From a checkpoint of a small transformer trained on Wikipedia.
Architecture: rotary positions, biases, untied embeddings.
Each number is 500 + 50 x the weight over its row's rms, rounded and kept within 0 to 999. Layers, rows and columns count from 0. Numbers have three digits each. The size before them is the row's rms in percent of the matrix's.

# layer 4 attention query, 288x192, rms 0.0458, rows 0-31, columns 0-95
090:563391509478428450511520599445478422486486453415506427498540495443485519457466465506571479545447531490550482492483466552601467467448462565470512522477529579460593481511505453427362483527454520515426517471543464544480510455498550500496581531490473531475438488527512407550554492581634514536
076:474500517470510476549553397516522481427472472465460561494551556420476409494516516404396603438457482529559457471525533513431514540489489523550478457454408514482604438436463543438491533557423531437460453425620547430528514516506452556445476462459486469467637430492501606490535501479557527519
089:464429570598431383498499392534458580520449544631507567444518495465441523448383542525517434471583563576506565456464524526481439519474481529465531493531465433474420532500448511524461501532376451531454506514489490433431532535502487433582509497489514572418497457558421464503558489548409500551
091:470463496458519466487477513510585462468538552479508448496486427461431429472390453453522545425551528627604468478492490415575570445495558469359471537491508448607490499581406427489511490428513618488494459558502460457490557514447371492466439483479566519470530436544472477445465468478526551482
089:465509529474578506414511620559502462511546503483583528530514443449540491487516457488502522569549511544447584540490446478500515504573439516472489511525499502559429501398401459462567595565533467429499522501639560579475649415437454405443480515632592526477498409432522558563455491490506581441
093:466459449442474518546508397503501474430590497480562563526473431514446582531567528515451477562456447574463432551468485492513469484440425432498532575511554492555502444535448447538471518541503466483459465529508435523570292595525565531491545523457510501501436552418522525466466483548540412527
099:515507533525476490571506468491439501542477513582458526503555539454516592543505491457495521547454482484530540553468560449484496498580567464499448442445502539424537564460545592532440546463466504552488516449449476445533392480560530572581524421451392521503441629524511485548507480470537528524
092:579475488536533509487476443457569555503433565527471436506470476467456303450432550470513532385481533433433558536598486493493457493529512552543539443527532596458477527461487495508492472452471535544593508568410499468480624494453404461419519474488484487496450489542536537470564488503473453570
098:487527452596469567475504541561467529489443497549458457498496426494533421423560447515519466477451494441434533584665499567483506516443472523545451568506429535516462489503558552455481468561531457462565477457546433522521491439584497566486501528586487514486520480544586579490438496540475421543
102:437491481464535536524497532529654500477550507494479453474421453512504460544509472524563512459557551506452512472501490489538513518501489488464555542449508408614649494552477528453590496515556538432487550582617459483437555564508347504495461392488525428452596498525467463432453532498482523430
079:554471466513481494626503422507514395603518507492569473504457598523551545536503558565473435565487431385501489438473502497525502512532571460491466351514544448441388558470488512513462583414444568477481485412517500485479424463506575544485481432532523525575506594510464442528568512551560498561
098:526475437495473541502561517556443554451444495489422489566574431582535509523548448443546487495487535489472575509543485469470566541476484566459459546558376553457519455507469537459449473555594446460544530491536530395519487415524543526538440438534408516423548537538589594521429525540475483528
110:533422527511433515471497510565469558520419530480422530488550422566544509443560537471563522491474566449479583549574544441468530534408499558410495573538444542522509524591495558487485523571476531493561538457508480532508557456455575453485493489517422487470531440471543583404348543501511483488
088:411453443565512534495478542423598506532432402556591591535457459537595505520530399557563482463500502555451617478529447553429532555466445511514496512490468539506520453566528526383477546530696526484533472542597472473487524581510453486511445543485518468518523420524570503461495485424514501474
100:561481383430587446563484460523501458447515456459548522517570502422400408551458617521467527502540505512481456430513546511442548561469580501514502480532488454521469561470538619398535527479511473505449483566459503490496452502471492552502437500598517461555600543474526534431549490465528434461
091:507500504469504465425449529421521533606534520580573572483592454569472519491464493467505463538587368500535505469592548418497499512527574509488502516510544463515472503509475440528454442545521467605503554471530564508509550514497552448517458528447445565455454365404515505471579483416530622389
100:500539546556521516463547452558476574533459437470543502403499486479496419420369530472477468477504489501522416543536491494446543492512550556484536431521382564502456481511487440450517553363498471552474501512494528451377581378460558444531472486574573377476541500497470511482524542526401433495
098:442546380495477432455487448452499437510608499487564507497451524519483544534403504530520476443590510534501437517502435579453448476535565546561476467510606467501461519475540417580476472486497528482510494425454559558474416566559538507587549479464565478555461531474456398494600471407427474366
098:477458632604563474465525530527584470449454417519435482548529511463546492513518434593581556434561497481512470555468522538462535538476471531524545469529481601394567406511456562513474431553408414541542508482477482528443490490558536467555519503501486428549507496483578570406454560538455641506
094:497479493590497585440498521485392497413503525487488490562595498398530542395533490463520476484441525574454494480544528447446586573414485494468396503510456523469599546489545466486533493556526439475565500488442540506450489473539462514592490462490490497426525604602553595461515527551516399522
087:457554522527491640459496492457468460437401459553383547515460458469457451500551544502479477530435504613448514510453582477545532557504473381474473434540495494438534537501536594487583594553535498566525558550539397431498505508461524479497441435523480500481497491553579483541551463542527491544
100:480590472549483478588483490572482464507506527578536446499441430502495497482378564595501439466582408566502483534470377621348522536448488468524527485517458490513509549584521431482537595364507576562436483497463462569499428488467411407481541546550526550458420530517471456496600464463509494496
093:532503492537485561525559506443553545527565498536531527459492531496495567470466588419440442571601455534477421514479600513455544501474564552456469467498492512550463536559498495519514481379430465488485459508470627572363550487481495526508472409551520423512484454538357456578538498482489463485
105:549473548538515415524511491543517545457544471460508384517552577406328458568526515493536570462549601527539424497551479532561463543439487539474597433499459559505588479523449569484502462479432471526527550542494557497458489441525522521484551520462472475589509544546439501459519437519462472527
098:430567467537440568543553493531545507467475506525541437436431498461479467515332553471572493544493525399444436508477414585539525462516513494542484403445544536498536523471498541407542456314524572567545521513504563443422526508483464511479469489569537507504502497505421474562576504563491470527
093:550504469560528450554442433449517511427513466481517450469529557480407459530342562528497580482553534517464403487512541547446557508524479503420526580529570476478485552503463518430547451496443497512440444483527542467550541533527469505465521483540516551478531530538487422462488465472510423443
093:541464576474515503517471609496452489580447575552443540549505451501519478415559444538433532553484476526545477459472607452479543485486476578476562532513498585448560507560474577501429410578539359550498518473503459459453491532547607489535418552532512462545496486503502549503463463452423483537
091:533502436538517396523464458510498549471542458428501377520519576423439516480488503493552358459562466525503574475557514505566318528489524490454475507568442513508544502512496407522553489469534546511434522533454440547539507468532424470478518504488564482509533444485441555537506528488448655415
083:479465416526521415417470500549430472485548467553531469551480416450608488498497506611458545526531535520520442563437438500591519520438521484517464512492526492458505427384574471477513504454564573553446525531505430582519391477550505510524545562581476522476441589433579520524488524550492381514
090:508440493483566461562526410508524510494531548539557489499550448475502498547560538539418491547491488473542530502557482412429564507453479522592514483454460488522591515529514560401551499575546453477531522479428540449536479491479493484472404516459488540441470458527503551591447551455521520388
089:475463582516475445464458400522496546507465465488497415405602532560460494528521500568464531470488455597469530443516514500498538530416534427476550596531510527479476448408464434468498594693456557549458525511460450434427547523529543527479445560557462535449457575560554622452454460467482579456
091:478456484466481471452464504506527459561398448512586499483424464470499504541432498456497494529423558493506441502491370545631444466552534453436540502543517477455430471456515521538547512467508615527478550561497497520508483598524464434453567553456463542493502483548400498566645469449525485551
# layer 4 attention key, 288x192, rms 0.0437, rows 0-31, columns 0-95
078:535482491420464539460440454454558574482562597527486577449520530461470519605546517466476459475531536455558470477522419398489442524510509593533515482542528464496410400502499550487420533516467443526644524444581454459542521464568567499519532554526494620432589432513552562451543476554470498540
096:458514553551443426503451495518465565485488456529536470498465529589405531497495495461498565523529400483456515536488517476514459504542506503569481493420405491457476463447573593503386513527541542413516563488456447486516462457473481496451599469556517458458463603464562554532512468542560619449
100:421564430498458454452522442480491481502437517564564448493402438456488473448529606535510580561414520525587455454484642517515500466542468396471485449561544542478488493493458563470445450523536461507432446497511576482571445537572522523623490495530366499537504425510540498474546410482598507490
098:492546465501528550532525450430423483469520485470466581521442504519450409529545554529548517608553457403502523517549488518478422488466554511569510492430468476453492544508504470497502469518545505461537502527569495477436601428450454545410471509547454457488488495519407618509516494520525511456
106:473455489420504482522496567465532489499531460460434561541503517449451563526488422528501516501500429510439457530559446451423498456525527486524524532434533554534539575481564506664448597488488553515505581453590500648500530401469536536408459464457537467534504499537437429502458586512515494374
085:496525477541549478484575473539453456463574539495561443469394563428474428490562526581440472479495490556515471533514495556498473479536491486507599534473528631500555621417513515463608483457513435507470542439541565496534617575449541460530496458597487512577479427497525492444514475427577467479
107:446558460499475470531526487502432480519450531487582512554516475515572514553572521483482451554464631521580477564507584514587546499555418507522462473511511536458542349432527536331522558529527428611433464468532613370520431595532525476550462524490387480455534550530660464536487421523491606521
088:419430513485510512481515500427478490406627455438436569538583519447515507464486481487504571594491467467430450478562512500509525500499498469520449487511442467512523447445497441553470528504490534427490499510573504424539473441551529496512551494567476415394455545498465558513471542487458388494
107:491429483527433532411462418552590518545563456500467501448387502455532529442443485477512479478578442521419572486460493518467469484568527505503500505481499584506445512437482528601423509486509515481605530524463362598467451543457498445374477518585496528521458527429431428502471489577485492578
096:466457426443537549464570525525555552490576441478489523455460458565473548521465448532528491519493453420514479434452496488411509502472507561571452521524536474543454545491548520607496506499498476427535563504511447595514609534510429518424504566510471458513418532452411539474430489517537496467
094:518569498527530500557455447447510468438540441525492496561569491478440566564529538467467460490561472495492430447458474480461534577410494478363568535449435414459478528526522512460593508458498441539394490515522533511486467516494491433569500476530472520529560570530519581491538536529435598475
101:533534486551500544465509471554527558513562519497542561489406495514601470359486444453467515534484426428462524565529459450444482523443578465527417589461560604431461476539475437558463523519578560471546583491448427599481624549520466482483501488484513522461457449436400456490485466494505446420
104:459519477567532514494458524583548504536504535554442551426440411521557419355536473449492566477503492495450540578519468567467453435517519475568528493477491527548478550490561445494506528495625502457597544501493528543522537538412504555464550546537506520434487502416385505454435422516548491529
085:500572407484536534486440503515474491566482494489536571397521451505448471477548361496545519580468533577484486549549453587500477437504485526559486475453516557428506382575466486533435495510526580600509491443461520487496562537514531561418650549468499494467503488460415493469453353542572517426
104:616458436450435481575493511513493498502530518468434529648619657491533448505447528455494510442515464560499497504558488502542451459486484548545457539500490474487537467450498407540493521442444481424505425578439524464472460542563509514528456483500538515434495401492463504511548582464383518436
091:395530537507513511484566517479481469559444439490515504586543470487493458496496523525577575442538586529547492482507501575468481501542476566474450481584391531459526548538464465389387480539462481582354368529540508429434535509484537474546510477522480506457571500512595489501554517506525482488
109:586393495548532513539472452485564474420507491562446463534440521657376570450529540494499415438534452489479477476500523623430533432579581420524517546517497543540451489449438477568448477488433523489582569497508526482505512442550460509558491452528484507467417607558497427557474428507483407498
094:537437515509523540554496527489518550592479475601557513618550543433439545477570559472479452418446582530492496547523452439435538489547510584485582483479562488541559478473478537457516498509536530559466520564576477478429430436560567448522427479429450518465564445558626502440495597525500514478
097:581401535446584581506452560521516516478580548535436494452465543485551541496532483485585530404432553357531491527451454481526521441561530503544561479470482466534497494489553464627434504437592506459592606459566451514600517490476480490515502580568459515505554597437506534568428507504571449497
093:565490462564503446474507473573503513446556439532509567406465545530490501495487429498512516507495485504376514558577545537532497523445596489470479490490542507474488507494523412589496514512487559454698539509437499513521546548535593489495593515612503431525595498425376463498493542478526469437
090:500435516445515545486496455557544545484478506490469472490572500586575515428517460451453488468445559469510439512463569543538566471443449488465431498528479524494515520633485498475432509515471486420630469527435518509533484499452494423525476509553515545461502537461463370460381515532487522425
097:466525555406463509526506570489467583473526538532547516661449517565518532489428518439548485459505473578459537461527512471458573513541438627461559485460489413533480547542435431501616433487495556635495565564467508480469508481482512458522413451553644471538492595483437480506569555553462550487
097:532466560521500597495567511474485464442440470495554420523527522435517488476516555559507537483472545459437490510489570583480588525481503531370549556550520447490561598466544502546510513413484556518483443498425508459486493462536487557533462464468467499510517526585519550482510483429304512426
109:484513559536469492567484483542594492426453496428501506583519491586496517504430587374528500475532422453514472497463442557466517497464488537572493575539471456460517476452554512572462579501397428576459447478463420519578463392514505475558423527522551439448507455496556558559573516519401415563
107:601513593512462506548414544430540574406486436506523486541454503516420537549432486517449528440560448456481460418505546539432592492502525451366554483531515398481425529541468556589466427473414499480623493492554471548529573462576493515508487452496522453482493572595504552597546527551379450548
101:536539507541486573511464508493488455524448538439424428608501634533486508533521516489490470446431493482473535481576465514540509507443523537478452493516583441507583550483463454573554580528489465477336432473429433487470547474435507517519385523420572529576515483500529498506514507545513405412
097:555481377506432457524547495500519493490556520481476579425473492408576484489493441553467534517461587349562557449433537510481515457514523581534440474509463557487414486502422540460405565522574481495595586523530599446500519558466421564513443558587367452506497569536500330459447447476551578523
094:504478488481437467479415353589456487514409513486467495491478524593511560528491519521481514438518412470509507469584500467465558504467411526443446490494459457486486539517537518554464487586488632551366510417505570517581489488533567556427481506536521532459492533560600519517602474460535511441
092:423549523489495505541490461551492527554553507523479572489482525444530557491513519456482373564547534461491528424417484461520499469580534577422595475362457532477490500457484465413554465454400475547529546561480447481493449573523456463467453515472442456462511533532545463530573500603513570542
095:465459498476550459479531537486599519542526511508528532568504576355459560590422433564499449517517508494511570536524530493547455471408496526498437531562472516499572565479526393509623599486476502571478447563469589517464475468525535517499470527509557542511529364480435509455444476392429558420
088:526531378451431531409560541479512494548534530480480518540506542551474509515453451533457535502473600434425555475550470589482494480492545472604500497430578588479499452476450461564390569507499571447506490485471501577516546490538517492460568507540547523532441486425482456463419546529567420471
091:547576519511422483549503511464488611508488433519548441405509474551469464527519527469597447475428348510525530486461528544417510561544451516450524448460471467569491431559517576413394449528458500547474550409484489447445468505474480525480501457516514448562396539558483543474501532485457456458
# layer 4 attention value, 288x192, rms 0.0419, rows 0-1, columns 0-95
085:472538570533495497491532528542545501453581497449471450471485506437569499455471504510552464482398424510479537495479500556435494467593534446535602492444488402499528445518416591550667514489450561515512490518559447514461588547438470443443474440494545601461418464465453446479582536442500492506
093:501562469517524540497573550608588541531431533545606474533487442489570480532492571523474492498507513457543458480448482509474509562527422570494440464484418480414536512554571522506509504458514560562456482560502591541568580499486456611516406453488482532505500500476542496553448546448433474573
# layer 4 attention output (transposed), 288x192, rms 0.03, rows 0-1, columns 0-95
091:436422497524488582505559482481511443554520499490499488565496471483515512601553533496541525480510511509551580552541429517533511544480481568530556498447462588375595559480490454429418537437481584380461544458504617446568569408496592517511506569492403505380531444502454483467530510467486449490
091:475528452506497423492473460543486421505527421532483475558453477391441450531523462442460493440503498406488482464518483412484485525420523423426453552430559472545552464481576472494415411520553501519472503560523514558400463561418521505444486494471555465617425432481504450480519421526611513475